config.toml
n_layer = 20
d_model = 384
n_head = 9
n_kv_head = 9
head_dim = 64
d_mlp = 2304
vocab_size = 8192
activation = "squared_relu"
norm = "layernorm"
norm_place = "pre"
norm_eps = 1e-05
positions = "rope"
rope_base = 10000.0
rope_fraction = 1.0
qk_norm = false
attn_scale = 0.125
bias = "none"
tie_embeddings = false
parallel_block = false
init = "uniform"
init_std_qkv = 0.0203
init_std_o = 0.00262
init_std_up = 0.0203
init_std_down = 0.00131
optimizer = "muon_variant"
lr = 0.00126
lr_mult_o = 3.0
lr_mult_down = 2.0
beta1 = 0.95
lr_head = 0.00407
grad_clip = 0.5
warmup_steps = 200
schedule = "wsd"
decay_fraction = 0.831
decay_shape = "pow"
final_lr_fraction = 0.0
batch_tokens = [65536, 131072, 196608]
seq_len = 1024
doc_mask = true
train_tokens = 607800000
steps = 5167
dataset = "wikipedia_en"
Each number is 128 + 32 x the weight over the matrix's rms, rounded and kept within 0 to 255. Layers, rows and columns count from 0.

# layer 5 attention value, 576x384, rms 0.0536, rows 167-183, columns 192-287
[[146 107 160 123 139  65 173 133 102  49 173 104 160 123 131 141 152 140 156 162 120 129 152 102 128 141 138 168 137 149  56 167 120 148 145 106 132 123 159 116 152  71 116 141 139 107 135 152 128 197 113 134 139 179  85  39 164 138 128 103 112 141 101 152 164 124 143  93 144  90 111 118 188 128 119 141 129 132 106 154 161  62 153 167  98 134 135  96  99  70 162 150 113 122 129 115]
 [149  81 184 233 103 142 109  90 141 111 118 120 146  44 186 146 135 104 157 124 125 158  86 168 211 179 111 161 186 172 151  99  58 133 179 109  59  49 127 143  71 141 145  51 156 146 122  60 140 109 103 146 125  68 160 175 120 108 133 116  75 153 116 140 110 166 120 126 104 151 132 161 131 132  95 123 133 167  89  82 152 142 125 166 170  87 111  87 106 136 168 136 139  91 163 182]
 [135 126  68 153 121  40 129 147 145 124  65 148 134  98 140 159 126  67 167  91 180 128 160 165 143  56 129 158 179 104  99 174  80  79  94 148  87 151  95 100 104 105 116 131 133  63  85  82 121  96 176  73  99  73 109 167 151 127 120 112  84  54 195 149 101 179 114 116 138 110  84  68  73 120  94  51 141 162 177 160 120 145  89 122  59  78 101  92 131 153 172 116 100 100 129 143]
 [163 170 176 135 158 137 128 144 114 145  94  93 149 116  69 135  95 134  62 180 126 126 125 125  64 130 131 131  94  42 170 152 152  87 167 177 140 120 165 163 142 151 154 107 133 135 172 162 158 118 139 112 125 108 128 109 138  90 163 152 131 166 131 108  76 127  79 106  88 114  95 110  84 122 136 150  33 161 109 108 119 137 106 108 126 125 102 158 145 174  95 139  98 111 118  65]
 [137  80 131 134 126  72 143 119 123 104 114  97 139 130 100  93  82 140 127 135 103 130 166 143  75 149  90 115  87 162 130  91 136  83 148  87 168 142 191 160 112 180 103 156 132 127 139 131 152  52  88 106 179 123 106 130  96 116  91 143 120 151 104 110 227 126 105  88 109  86 152 110 161 139 117 209 101 125 154 150 103 128 138  72 161 152  77 106  97 112 211  96 168 110 166  91]
 [ 79 128 176 168 110 168 151 138 163 134 173 123 125 165  99 132 137 158 138 146 110 115 104 103  97 154  95  89 147 106 119 207 101  66 130 123 107 158 107  91 138 168  57 163 103 124 154 199 120 135  89 139  94 137 102  84  93 112 133 116 145 152 119 136  95 155 159 218 130 186 133 133 113  83 187  56 102 144  62 149  95 127  87 130  98 161 217 130  83 148 118 193 174 113 143 136]
 [114 137 193  91  79 136 142 135 115 129  99 127  67 132 149 151 145  91 134 198 112 111 109 139 139 124 131 178 148 143 127 115  70 175 101 114 103  71 180 112 114  83  87 109  87 110 123 143 149  98  33 107 123 144 218 171 176 143  50 124 115 159 145 112 149 159 188  73  46 104 103 155 100 136 120 151 133 108 139 118 126  98 121 133 116  70 215 144 150  52 149 134  87  94 114 110]
 [126 131  85 154 102 150  96  92  75 147 171  51 141 166 102  82 110 119 124  99 132 109  93 161 199 129 110 102  93  92 110 122 161 135 127 159 139 128  87 130 171  74 136 148 111 123 117  99  80 153 119 101 181 127 182 187 117 141 187 113 122 214 153 141 129 150 127 177  55 129  71 199  64  57 113 146 106 117 128 147 161 126 118 164 185 131 115 108 164 139 117 166 123 147 107 114]
 [150 104 159 132 126 163 156 139 144 130 167 167 122  54 185 133 125 167  99 174 121 126  76 101 122  53 129  94 153 128 119 132  96  67 102 109 138 142 153 137  64 141 151  83 118 115 139 129  97 151 103 155 131 187  68 145  68 143 108 158 133 143 124 122 130 165 113  95 182  91 105  56 239 134 161  95 129 162 136 130 115 138 152 157 160 147  31 103 150 139 153 121 105 138 173 120]
 [162  81 159 124  91 209 133 115  67 146  84 137 118 137 160 182 137 122 113 121 146 128 132 110  96  92 129 111  82 121 106 148 130 125  94 128 102 146 165 158 127 167 142 122 105 135  96 202 165  94  94 106 134 123 117 158 120 176 147 131  50 136 105 145 112 147 136 208  76 129  91 102  59 109 140 148 158 131 115 101 139 114  97 173 133 148 165 208 166  80 136 158 189 140 136 111]
 [ 79  92 152 140 169  67 179 108 142  94 134  81 152 141 128  97 124 125 123  73 117 129 140 106 118  98 132 130  91 150 172 115 209 178 122 110 119 162 111 139 163 148 131  79 147  74  62 134 101 125 123 169 124 104 125 146  86 118 107 141 132 167 134 135 160 177 127 105 101 174 164 166 142 108 119  94 132 133 119 151 116 133 197  47 174 123 151 161 139 169 114 121 116 160 129 112]
 [172 136 124 119 103 156  69 119  70 136 172 161 128  67 153  79  68 119 115 150 169  71 113  78 201 150 140 125  96 178 127 121  53 109 134 175  92 202 135 168 119 127 108  81 162 132  88 157 179  98 107 110 124 128 130 105 152  91 167 111  98 104 195 113 121 141 109 121  95 182 107 130  86 103  53 167 122 184 139 132 114 109  83 161  75 125  76  88 116 124 164 101 172 164 131 141]
 [168 164 156 140 123 149 101 166  99 173 139 194 169 128  93 244 118 142 168 166 155 146 132 118 187 152 139 122  85  53 135 136 105  84 105 121 117 160  88 137 138 137  94 189 101 163  57  90 150 149 111 126 134  79 105 141 139 144  92 145 131 119 172 143  77 115 166 164 139 135  83 151 115 106 127 131 122 115 154  85 124 184  83 179 175 138 129 159 177  89 154  92 100 132 172  77]
 [103  81  95 190 167 119 189 116 159  98 111 178 146 132 135  77 164 144 165 111 132 144  76  98 138  86 102 144 108 140 155 203 168  99  79 170 158 119 103 173 133  92 118 161  95 112 159 124 149 117 126 169 121  94 123  92 142 135 175  78 191 174 153  52  95 214 140 105 188 121 166  74  87 175 109 119 147 119 114 193  90 185 145 102 169 146 177 134 128 155 133 109 127 123 130 126]
 [149 188 139 171 151 158 159 151 170 117 114 100 131 118 121 128 120 126 116 102  76 141 146 123  93 155 111 108 149 175 129  50 125 126 136 134  86 122 132 136  96 156 106 149  70  97 150 123 110 167 180 107 119 179 196  47 138 153 137  87 136 129  96 115 160 150 154 134 206  98 142 152 118 155 191  94 100  98 133 165 157 157 177 144 169 125 135 112  92 127 124 127 118 145 140 106]
 [145 139 118 111  73 105 110 133  87 154 178  83 143  94 165  93 145 143  87 148 135 117  94 122 126  66 119 152  91 126 118 165  99 104 134 157 185  92 105 206 152 144 125 147 142  77 144 109 136 119 165  67 109 107 147 140 160 148 184 202 112  94 189 110 115 178 158  72  93 127 131  74 134 155 106 152 110 135 115 138 138  91  94  94  92  95 152 150 117 135 114  69 131 114  74 129]
 [111  99 141 205 158 178 116  68  83 124 135 136 116 137 111 199 127  96  91 147 166  95 154  88 168 156 143 116 139 122 104 107 133 172 152 170 140 134 120 122 133 163 112 149 123 120 111 171 200 138  87 161 122 174 140 127  81 137 102 135 166 147 129 143 137  44 109 104 121 142  86 170  94 122 116 134 112 131  94 110  99 136 123  92 114 141 145 115 109 131 134 115 118 153 121 157]]
# layer 5 attention output (transposed), 576x384, rms 0.152, rows 167-182, columns 192-287
[[178 157 110 169 166 145  95  85 148 168 144 131 104  51  98  90  86 108 109  92  85 172 119 165 122 110  58  52 137  45 127 133 153  49 164 176 117 164  92 138 115 148 151 133 114 140  70 143 104  91 142 145 129 153  90 146  99 127  98 157 124  53  97 158 101 113 100 150  79 116 146 166 147 119  87 153 181 103  33 127  48 173 125 103  95 197  82 120 132 128 102 140 136 114 161 106]
 [ 85 143 126  71 102  98 137 143 102 120  72 171  81 166 135 122 133  93  81 125 125  78 159 122 115 137 127  95 121 149 126 150 175 104  97 121 128 120 189 228 141 146 119 151 146  99 144 161  88 154 168 107  89 106  86 134 100 134 128 157 213  60  81 144 139 117 100 100 120  98 124 134 176 118 130 127 108 173  89 142 121 106  88 175 150 157 149  81  70 124 136 127 131 157  76 101]
 [123 121 159  81 115 178 190  43 123 113 133  79 188 100  44 145 134 244 113  78 136 174 145 149 118 123 113  88 148 126  76  57 136 101 121  88  90 117 166 131 155 110 188 147 188 210  91 162  91 109 102 133 112 167 106 123 134  88 195 110 146 125  84 115 132 109 140  89 103 131 117 152 193 128 172 130 109 106  63 100 209  27 117 152 130 140 151 132 140 185 100 151 172 123 137 119]
 [110 152  68  58 111 151 103 123 135  78 196 170 115 127 136 105 174 103 187  91 135 177 144 106 113 110 120 151 149 157 101  86 156 114  84 173 178 117  98 122  78  90 128 143  97 116  89  79 130 140 204 156 107 215 139 119 165 140  94 179 134 187 109 168  57 150 140 105 137 136 155 117 116 118 114  92 228  81 186 126 101 110 202 119  95 133 122  80  96 154 137 130 135 109 174 204]
 [138 148 112  98  54 146  61 167 164 168 160 206 103  69  90 107 150  83 121  93 120 109 137  79 124 107 168 177 115 104 150 121 119 124 127 216 168 108 119 114 111 102 179 161 130  92  99  66 103 155 203 161  89  87  67 129 166 141 106 161 170 148 188 144  62 127 133 102 159 145 177 142 181 120 103 100 155 148 130 127 132 142 146 178  71  75 167 123 118 153 152 131 122  81 132 174]
 [101  96 123  93 125 142  96 134  59 132 123 151 119  98 165 135 104  94  86 103 144  76  51 153 165 142 170  94 134 144 123 113 150 188 114 111 160 136 114 245 170 139 189  94 172 122 105 148 140 133 162 140 173  95  86 132 147 125 112  95 180 127 144  71 201 125  61 157  87  34  79 138 184 176  55  93 153  96 181 139 168 138 174 137  87 152 121  83 200 102 118  39 105 156 113 122]
 [137 142 121 152 106 167  95 112 108 110  52 128 170  94 117 117  51 144  58 117 127  91 134 112 132  83 136  94  60 177 142  90 126 123 170 192 106 171  66 132 146 150 142 134 156 108 158 136 126 136 126 152 156 148  74 145  60  70 184 138 162  94 113  99 129 130  97 141 184 179 137 121 127 142 143 135  87 165 136 171 139 150 131 132 127 140 129 153 137 225 183  95 172 177 160 207]
 [ 77  88 120 125 149 142 140  71 147 132 126 191 168 119 149 116 156 148 178 127  73 167  97 135 120 139 174 133 135 128 176 153 121  68 107 127 132 138 118 136 100 137  96  63 148 138 110 167 142  48 145  99 107 172  82 103 146 108  77 116 173  81  97  92 182 151 156  87 114 161 113 131 161 199 124 148 128 133 168  77 165 111 143 126  80  92 137 171 144 155 119 173 106 174 100 102]
 [126 122  99 139 140 140 145 171  92 105 137 129 148 140  91 109 108 106 142 158 154 135 131 130 180 113 186 131 143 102 110 133 172 137  92 142 113 142 179 118 140 142 132 138 123 106  73 136 109 106 120  78  54 136  91  92 147 152  87 145 127  99 166 138 119 155 117 154 119 156 138 178  39 120 119 195  90 151 122 158 104 120 136  87  66 130 164 175 126 114  94 130  93 143  42 120]
 [ 90 120 135 140  89  79  99 173 133 151 137 110 118 166 142 125 149  76 146 159  90 129  90 222 133 105 109 181 100 153 115 128  97 133 175 148 170 108  89 145 129 133 122 130 141 158 119  59 134 133 169 156  85 122 154  83 155  95  89 134 184 188 179 125 151 158 141  62 104 150 123 107 155 111 180 140 161 129 158 168  68 104 165 124 133 129 120  57 126 210 165  66  98 148  75 123]
 [130 112 129  79  71 152  91 108 102 176 173 147 132 122  70 149 109 123 133 174 116  77 130 119  97 153 148 177 156  91  68  89 103  75 173 160 132 115 126 139  98 193 106 172 138 149 150  90 132 115 147 115 149 115 135  88  96 105 165  85 157 122 103 116  84 117 118 186 117 121 108 182 106 126 111 126 118 161 173 120 121 156  84 191  80  57  98 106 167  68 134 144 131  91  43 101]
 [100 120 172  87 137 143 191  74 143 121 109  91 151 106 129 135 161  92 101  72 139 144 132 131  85 131 130 117 159  88  68 133 125 112  82 149 145  61 189 165 135  95 133 217 158 117 137  88 107 192 108 137  88 131 125 201 137 163 100 118 191 125  75 142 168 109 167 111 143  84 127 126 115  59 193  88 130 124 108 124 170 132 113  86 149 139 149 109 147 150 114 108 100 140 103 101]
 [ 79  90  52 154 112 146 115 107 115  72 123 119 134  80 197 110 123  97 134  74 135 105  85 176 134  54 141 105 149 153 118  94 102 160 225 140 120  98 107 116 120 129  66  96 127 146 156 182 108  95 125 133 158 188 167 163  89 131  99 158 124 119 129 104 194 112 121  82 144 106 148 187 123  96 177 135 121 140 154 182 129 133 170 120  97 100 158 117 130 128 142 156 160 104 120 111]
 [108 172 180  76  80 169 119 138 162 143 113 138 130 149 138 105  69  77 128 131 120 123 195 109 109 174 171 113 192 106 143  60 129 100 153  91 134 179 113 142 124 113 142  82 146 198 116 137  90 151 133  79 154 147 140 124  85 105 120 203  61 114  69 176 182 120 109 187  89 125  71 155 170 184  84 142 139 126 153 105  93  96 123 161 148 219 153 114 100 164  94  93 211 113 134 137]
 [140  79  82 153 146 147 145  66 151 106 188  81 157  87 127  82 147 140 110 158 123 169 143 123 127 129 107  71 148 106  95 150 110 136  90 171 142 138 118 129 117  76  75 127 150 105 142 119 167 136 152 119 177  82 125 127 127 125  87  89 167 144 161 138  87 108 157  72  85 135 166 123 102 124  87 142 136 116 136 165  59 165 100 122 129  89 104 175 162 140 137 156  16  64  96 171]
 [156 109 177 104 159 128 130  65 125 110 184 151 123 145 113 145 184 177 135  55 113 117 171 151 130 164 178 125 196 171 126 129  87 159 156 120 109 152 131  86 117 139  94 120 130 123 153 118  79 164 111 189 121 118  95 129 128 136  62 113 131 141  65 127 139 160 141 109 166 115  96 125 127 123 128 121 143  80 164 173  93 104 147 145  87 191 117 117 116 119  85 164  95 149 172 114]]